config.yaml
num_hidden_layers: 8
hidden_size: 320
num_attention_heads: 5
num_key_value_heads: 5
head_dim: 64
intermediate_size: 640
vocab_size: 32000
hidden_act: "swiglu"
norm: "rmsnorm"
norm_place: "pre"
norm_eps: 1e-05
positions: "rope"
rope_theta: 12000.0
rope_fraction: 1.0
qk_norm: false
attn_scale: 0.125
bias: "none"
tie_word_embeddings: true
parallel_block: false
init: "uniform"
init_std_qkv: 0.0219
init_std_o: 0.0
init_std_up: 0.0219
init_std_down: 0.0
optimizer: "muon_variant"
learning_rate: 0.00859
lr_mult_o: 1.5
lr_mult_up: 0.63
beta1: 0.95
lr_head: 0.0072
max_grad_norm: 2.0
warmup_steps: 200
schedule: "wsd"
decay_fraction: 0.701
decay_shape: "linear"
final_lr_fraction: 0.05
batch_tokens: 65536
max_seq_len: 1024
doc_mask: true
train_tokens: 805300000
max_steps: 12288
dataset: "wikipedia_en"
Each number is 500 + 40 x the weight over its row's rms, rounded and kept within 0 to 999. Layers, rows and columns count from 0. Numbers have three digits each. The size before them is the row's rms in percent of the matrix's.

# layer 2 MLP up, 640x320, rms 0.107, rows 181-214, columns 192-255
105:479547570496455533470472482511463530521424546496519449513567486446499463467513594434452509575525487551524534514546526560557445542538495469467517425487480467463493578441521467519471531463518529
089:492536566459487465430442413516569531504563535490520538461459480520475528528480460526486464504481480499482496478502463551518496499503510456427590574497464395477558464478511521421502411531532575
106:483498471476512484468589497487472450468427539477549507489497471531433604476501502494552520538495524499568466586496481516537536528470552506565491518498574457511504476516462494526432495485550490
113:503452489481510463539488504561572521549511466478469536531495669494526466461536524503523563472470541510534480469522508514504588525485537477438538525463528493412467425500510519456456521546546465
089:445453546533477582397496512471496524493454492558542512453553531491601536474509540467503526475496448516489508484460496440513541507454508509483548517475509550492458406555519559512447482563518504
112:412505544547507521472444498437482508504421521503517515525482488553505491469535446544545446409563477441468553511507500591485472503498545489509447529470456523553497499514476548567512528446510513
103:548537504583459479507528539533472462539511503452488541473493512479508470512517501462501534420494462425485508502579447456521454454521492467538506495466522540500515499513495552551474540518514510
099:485479552484538566440538464577466551531478488492552481542523543515519483499453430501481514525499477568517544523504481550515421484527521498501438448514510485457579561477453552512525553516477428
097:479489592419494546496475542494478501512521535503562419504454516494548452509511495474583488467512460532449497501561475478456497465505451568463503522504475509524559465499490463426428464527437499
106:505520536493475556527490437571502472504516513471512474453571583567490546515514486449450424498580501493543493532486489550533470449543468495459497522419527545496529501501498523519531485463514507
101:530489506498473545536480516641548508510481566422509439552525477520485483421488515480515454528577475498444507544487510483473449457442527530447523566453491432566503551455479480476552531442464562
111:477536469517539567495488542474494460472509516515476532502491522395504536506476459593472470460430469491440530509426504516525481471522509514444537573426471525464566471513452534498504502517515543
100:415466561537541506549518460487503478504531476476502473554517493442467488487480525483471509496476488519511500523516549495495510544497500419464475462371535526547554541430455483511490425491426523
093:560484514481575521455505515466508531625453491536475555560444541560549439470470558485494588471583505456480564478438550551523561556515470452533563505519585515481488512485487481505530409509486528
094:478565487501495525420471533426489513484486438521568488473464517559518434462519485479466545559468513554475468465554533516537434480514540536519502569568481477485477486511447518525515507488488461
111:399492494518526492470525499542507477539427503457486552504494519512477503481513474497462491454517604587557554453498526549507546603501498458465554513451428489506513505562482469514524479541523442
109:489484495526502516480439523545471466528447477514536561595542502487440510554495468503552514591475485531597508516486486502492449474496538527493479531572516480574572457511486473537569431526398463
108:517485474555516502472541488499527501547587550464514466539428510520486482490572556506445512456532513464537561545519522487551496477540479464538515466544492535576463503531530489513477440531456474
101:500530488464490498568461492533572561435409520547511482448542553466528481532504470487512477594514414467506473508551523450549522522516515495391522491475531560438510440467507474420503481547393509
110:512444480521485510496493473419482394457447569516534419543502527547511481500509521519433507546525451491503525568442438514503472549423496547504570471484504437493511465503495462469440482537511553
103:456527552482503464489522473559534523533464494558530508581469459525517561447494466452517522425547494478510469527535493486539524462496492445525508506445497519589461474526509494502543504485457586
101:427523471483532486523471544470481461463416511489568478514577474489466543516484539581420564487523473475475500465549486467509563486462519488494521431533515534424504569454529570501559488467390456
112:507481461486560482544431432513446497518580541531560475501528566487492493478475549472580442548568599495478495495477574426532503445467495436474486554542395466443526562438534506487549477483500489
103:461503515503512501572499481559590482506418529508531484500483526531509482449509514486518430457545484493462601550497495453432526529466471554565506528439422532510443553596481527514516542424523499
093:571513501502550526420556538519489507555503469500428472480476465522541475520454480486472520467527499483538571481504426500478463523545486593464578550504457574463510532564539513498462532489466504
114:469543496532485487492518467496470469546477466502511511470538480395517525541466458586504526542456488538483504466475509488456424488565525545507480542575493463488558481455496478521450449485494569
094:422482483500493464573515505472562500463559509478481499468572485529498548513443474480463470565518480583504465596433498563525485501508471478549475493527513527498457527519440502490522526434575456
098:502574502501473497521587579527513517510522415513471527582540468538573533462491412515521485542529508399464556455507478506569532479498426510506542508548548454488435520431564501483502511489512469
113:476487481454454445502554410539473533466476519553479451524498482522531413567504503541540518397429430404510497577479517486383435468551475505429434478415502586491518536500539529511444439504487460
094:531558485451555508487503438420410522450482530474524459444515472516517400441541519506490464549508519562519513448447514532462475467450495430524399485515546498476502547442478556505495473542502490
089:439509472497513534474456494488532492543503513451434540530441507457439528470516520506551489611533437515523473521503548502444517484466492457543529535428536456512490513464444468499506440488468553
106:534543450446515517446493515452491510509510490465525572510496490511500444547510529487477501475503548503471482492522488475498522541509515552490503515398472488537525485512505457451550448486535442
101:496443537523441471541466465475549488526538420541504462490465466437506511539477517537495538542510526492513570436539487495509508498502532499455528528477579456600549514464492435576567517496406496
091:505559548449581495498601552519451466487536518500508439487457478532597432573560485549540553513510470476456494486486530439538500546517474523532521471541492510512482505494454498445460511485537593
# layer 2 MLP down (transposed), 640x320, rms 0.111, rows 181-213, columns 192-255
105:490543507556425429469477450451487524460428529539551425497474499494454480528546470520502514518534522488568468625524460525509464543514540501470426471450577494529498436413500546482450480528494523
093:501475457505521564582605547480481458502428472523537469507501501402440561460513572458475478490501421579490497527412494543472451460507526467528446486488455599527492421458465453514526591472458492
104:543447456548479522480509551462450551516464494474527508513554558539478483545446549497533508521549510520452554469473514549537600489458480505545492476469452561475465493475537515487565460503460580
109:521469531573516500501465474512457496473511425534479501502453527512507468528496461484460573541494500516521519567516475500569471493393468501538571513455443462468489529442480583498519460472490511
092:511435577469534492548471479485472456471519529521404529492473444505466482504414544502504488555526460516490595537551494561485475479581518463504448557459507502534532568515558495474532460505530514
107:497478537469536506554417460549470488516479491549503488552536562549445465475525474527566465442536499482582518522575480516515512516481554475555442422509536569478463521480464542559490536386500526
106:571506447489485492456515465473550533524464492510541476518521502490484512432542486467578454486446499518515497417583471435589502520419491448487459520427497529513527496463469550531494509576501449
102:528499562548536439515465446529476503524464497507551541541489459460457539500557525496459489461548498453537442565478484548582476596540545490510472405541473487531507524567523470494555508492491536
096:506539522465480505541537525481476512470485478459558467513458466557533516497552516497520530486572482499466494515521451547391503508442454571417525522493460450477562477521478460446561471418530556
102:470443523446542514505513474481474460496481483462480515448479492537477493497473540588464504537452507498547521459534409487456466409422466452444460570501525442468472506501501531498472517500573501
096:504507441469497455426580471514540539488476490519521453497544519489478483580478476493549553467490539473531552538438513485463498510535542519381535493518535507467475430524517547465426514508500531
103:452512432544519548497538480557529479596455561484459536458475493503570496535424425531427511528465459551525457533528500454532530575486501497474430555492407473418480498463469489457504497503533476
098:491509511469507524548508543552479527548478539504392571571458419513484442474495502524477425434435520441520574499456458496514576549503519447512441549424521468521508481508500551456544527498435504
094:521520498483452517497507495463550518564468450510513393447456527481557499554517513466499535434460488416550364496516539480471580512567511544509536514483537471495518540486565481423436490492499485
100:506480594513518516537537464460449525448503554486514567518568528492445491456460517486525449517524532549491424405487526577456441547530476477500496527479463571526554501456471457472462496428503443
099:502535539440444501437468489568490505516427557536476589495507489476564497547535449478491493470516554532535524458516548483472492573432477461447529459477433471524537551512554469439467554448492457
101:555591517534582496561508488510515571582529490562511544554486548557446579521534514560460415486526479491508548445571526519519459424607474509450451478552565553495494450457481506566524477529562551
107:530540448531534540476527514500576529504491471474538586537433524517535380588459467510541511489548435495507518569533451451557491510560524498529563474420496522512465516608448494480452512533474476
095:517453475441496457477486528499496517563419512515486440520508574467445446545525495572487553539456537479559528486467568474494474514472560570475481544509494578496548489532503455482514445452468545
110:542469490454469523530513528574450467473519568538505540515422444518513480464536525541591466479520472488490489464470478554496473508409506483449533496539490496573511523515489519503554585529531510
101:549505431440506472508536481564526516480530482504488466464526487522545533489531538531477503403566515449524530511513474507528453539463506523519449495532505502455555456504515419454513451464538485
105:535484501490497557519480506536498432448522454440496475452464545581524461553577450486472543472571519400529513478453541480472517516514496477558437362537490477562523506612473522419521545519473522
109:592550551429536475594470470501482527483543519460565456477477542543482441517500473497548497502489510431523557428518502433463522434547474526473462434546471539488472499455474506467507476486482575
102:541524527530454497556485528508539549497557582504537433529493507493492471481517517557464544534586427504523521510503538534468444454424577441483475515515510496420500479481525462499479555493450488
095:522438596486508494563479401514494464557483506519512542457501491529471444505492480527558532514481455578464408506452453485485489507481492570479491521583470428531472526446525530520479496518549462
102:479599503531506510381520501545495532517543541516489610487415429542457572506470545483548521442466460475535559497510461457567445533487494465465506545493511479482520513511543448472529526472513544
103:479483460479481543589479435490560517444582485533444498540492486469538554467554561471384468520542469498448550513529509532443560475342535527433527491576480511497558483483478438509503470503512528
100:524502493496557526565514482429526433534484475469473447576513478519492508525492442505384443533563510481495507464470494465526492467445472534514459508507492556530487436481449548542504501492563464
109:476460508529478466507518463568460483463485526608479552505506427557523490514515491435590569452473505527528507616561544473421463530532509515518504457422526515549535507507522456508428506517485457
096:501480456520547441425539483495502508545519484444501562491534496527547461531439528456453484513496487483516480555515517434502513536428428470543536513451427534500456466578500541491577455452530440
094:544407523501490576492532449481498541471558420533473503503536442514519557475515440521512513512516543475532473533534500494533591555447495486562406456541542477568457561525489493457488448523478498
104:516445465475575516536493524533538514533459476551502531446572532525528551494436546574457519523484506451507461461512490484503533507441523502439499488485434442492527508492527479529520486455479511
105:523412491462533525495524407565482556455531524501478467462537537458499518422514599455492503462542522539492434473502493494465529491493487531484568487493501477472483429473481552482477537492517460
# layer 2 MLP gate, 640x320, rms 0.103, rows 182-214, columns 192-255
078:571511400475461540513536470519475441511493470572497482519521447477520512508567501506526511481461498501483482425428492497461529496433470514511492428467512455470486488485489428492472564492580457
105:499495597496528468471505422508553491474449472580497465501426545428517502467465429501512512450501489476466514451497483418448515538491463514493503507583550527444428520512476489569444474452497499
100:486393531507533508513433489536494528556579456540524524585503485521522562446545504508496514452497552503490538480508500466547505501543443460441501511430514450486444502475545438538455431558490503
100:476505491473497484487452483518458492420503489553530542502512461540576557589519494390436515534574420504550486504498378496549547532525499510523465544445483491480487499511522590512455500459525539
114:480458528493499536460470500440490470562473522528473551531433444543485498469523469505492470459565492469569522507553444552521459492480505520479434434510532523470486510564488507462498576481513485
098:529501498467437426519533453482500480422496427479447490485463444476479571451457500515509520559488465519501437477515501531482583483502470551445510489483533535474430502561545511441525528388537537
097:516492516573540485412521545473593487475498438483461550517456426537551493538497422516548470500570520494418511507492544500491458470506495455506567536517512503504489508527490448566513503514470474
099:467511470514618478541536494452457483503507427472521501500555553497491485460518483510458505519527560525517548462435513441494521556542540498586549587447539521472494552459502513491516527466480481
112:442456477521414555529430516568511497488546490507483454459538511551422490568512473538487444463461528501467559446467504523483491504531496459523465434500464474476475466453486557424526532530463521
096:521552454468539504517529496549566516521545540506563473533543552538465529536484486538519507537456446590527477495487474492461481462466534548535506465459476505555530511489603508520538554492439443
110:500520513476484495498510629446501411478498487507537479507462469527488467403517540516525502490577532530422489387518472531529546461532500470471464534502432477481531517497506524488458551476556541
103:497531478506453494543506554533508470552460474450489533513523457492476497495519499468478428527446455460486432521436528520468465580526587442499484485444478384531468482513482480494524516476506434
097:430572540503466503523509505504515516457507559521493505445488539471484479496504488436524483501503500457532542438522545485541515494541549524521452492478401521553469563495575483432548586519498430
098:527485558499530567495535521459549480567514481511558550495472542495434596564504369464522552530480532474581470522536509573543578517481463476455533498522471494442467473489551501487543519497495488
106:532431455417515567509523486556498519478557529490490460465510521436486493548451472591524469525517412417475524508544554507478533491484551543472410472518464502514400517537509451482561532453428493
106:542521545465499484450489497471520434478474446494439484610445562455452492550515481477546494506528467582538490542566455486501577457550530557497405506506507481522551478498492550446516440470500509
107:437397465479498470523487501505491461538496505467536483501555483498504543480458493505435506469505508463524494528478539519564541499581471591571479463546501515469498467571492551480482493486431470
103:443520488523539504544457537493510471424528562503498547507472430513518506515504467488512450453506518441533462490525548509574538451515537588479418485448542487504516527391461437510479489562470505
111:463480505461517487491537460499560492414505473479545518491421457475476560481484481488552510502496516518487575444507461588513542496555493495524385528539513588506475564455583502458471451515491473
103:548494446549564532562432541563468466475503491446469488481565513514434486546490493559515525484423536494451366490390525532428521553456422453482478454505457520492524576543543553501477600510460446
099:512513457509512542511493466472563392483586491461478521440560511500544543494459443530425548468543521473525481443502590526543566470545537558429531426498521534526494424517522535482484512539464525
108:517449476474501468489589450549446429506522479500506458426569523522496521508451563529558490527540468494532438525451468474580555472537469492425446511538460415532494553457486507502503513575471458
097:496503600488418565451562505527527502513558519486468522430577503523499539481579430424517491477448479528521442524513485470550493474531433552461543456577500549575417525430469459563484487488573489
085:486523510542506507480522574476485506467442521541462487430510521523560481459416506520528581444569480469466528466518426438487546573530517489542533497559474532507432523454461571457506505466485539
107:497473544446493432472519562411530497483555464507515500565419495472525459497536506460479416438512458451534422504484488565507495511530510557538542506450461482516407552526444478466518611491473486
100:460488558544535494483519562511477437556438494533562457515497508473496467473500499424541528474384482566542476528485562480480494537579536552539415496489508533495522499512520530463473519426534510
095:562483526461496505510531474565491486413545538506426506573550451494471526443503475542438505487532541481560464566422525480532549505449447526536508483562436503450495489485440477463443451529550428
108:478533564557528523591501510494512509473483461535518520460548505488539503496457460471535579537489505488410481448467523539520525469452490465477532487508556484521480571445449538507565513567458570
094:494549479509520558606516489538520527426578481491490532545510506527509545443520387530541534441478514533513502452540464535528557442467586621471435526469508589527507529473537447510521524511498466
089:477439481586515557526572499446439530506486475561464435470576491544528417474503506474441511417522542432443516462573498480462520528552521452456481496520466576546562506539487565444556412498486477
101:497508512461572478488486535538523436502499512454547502393517460494391546542574470471519486487459502410453524495489497511521474530489522451535487537530522542495468570484470503485427466475567529
098:492472503450481486538414506510506467494478514527535481504473509519573500470510446433470450455495571522525461519518518530562517436517458470497512512440499481566470469511427526519518492484433519
089:506520456516548479531529463575447450522492486478492417436491523487504537602488518444538564423460468479540476519470531460544503520501536452459468452539524479486458527526471489386511508445448465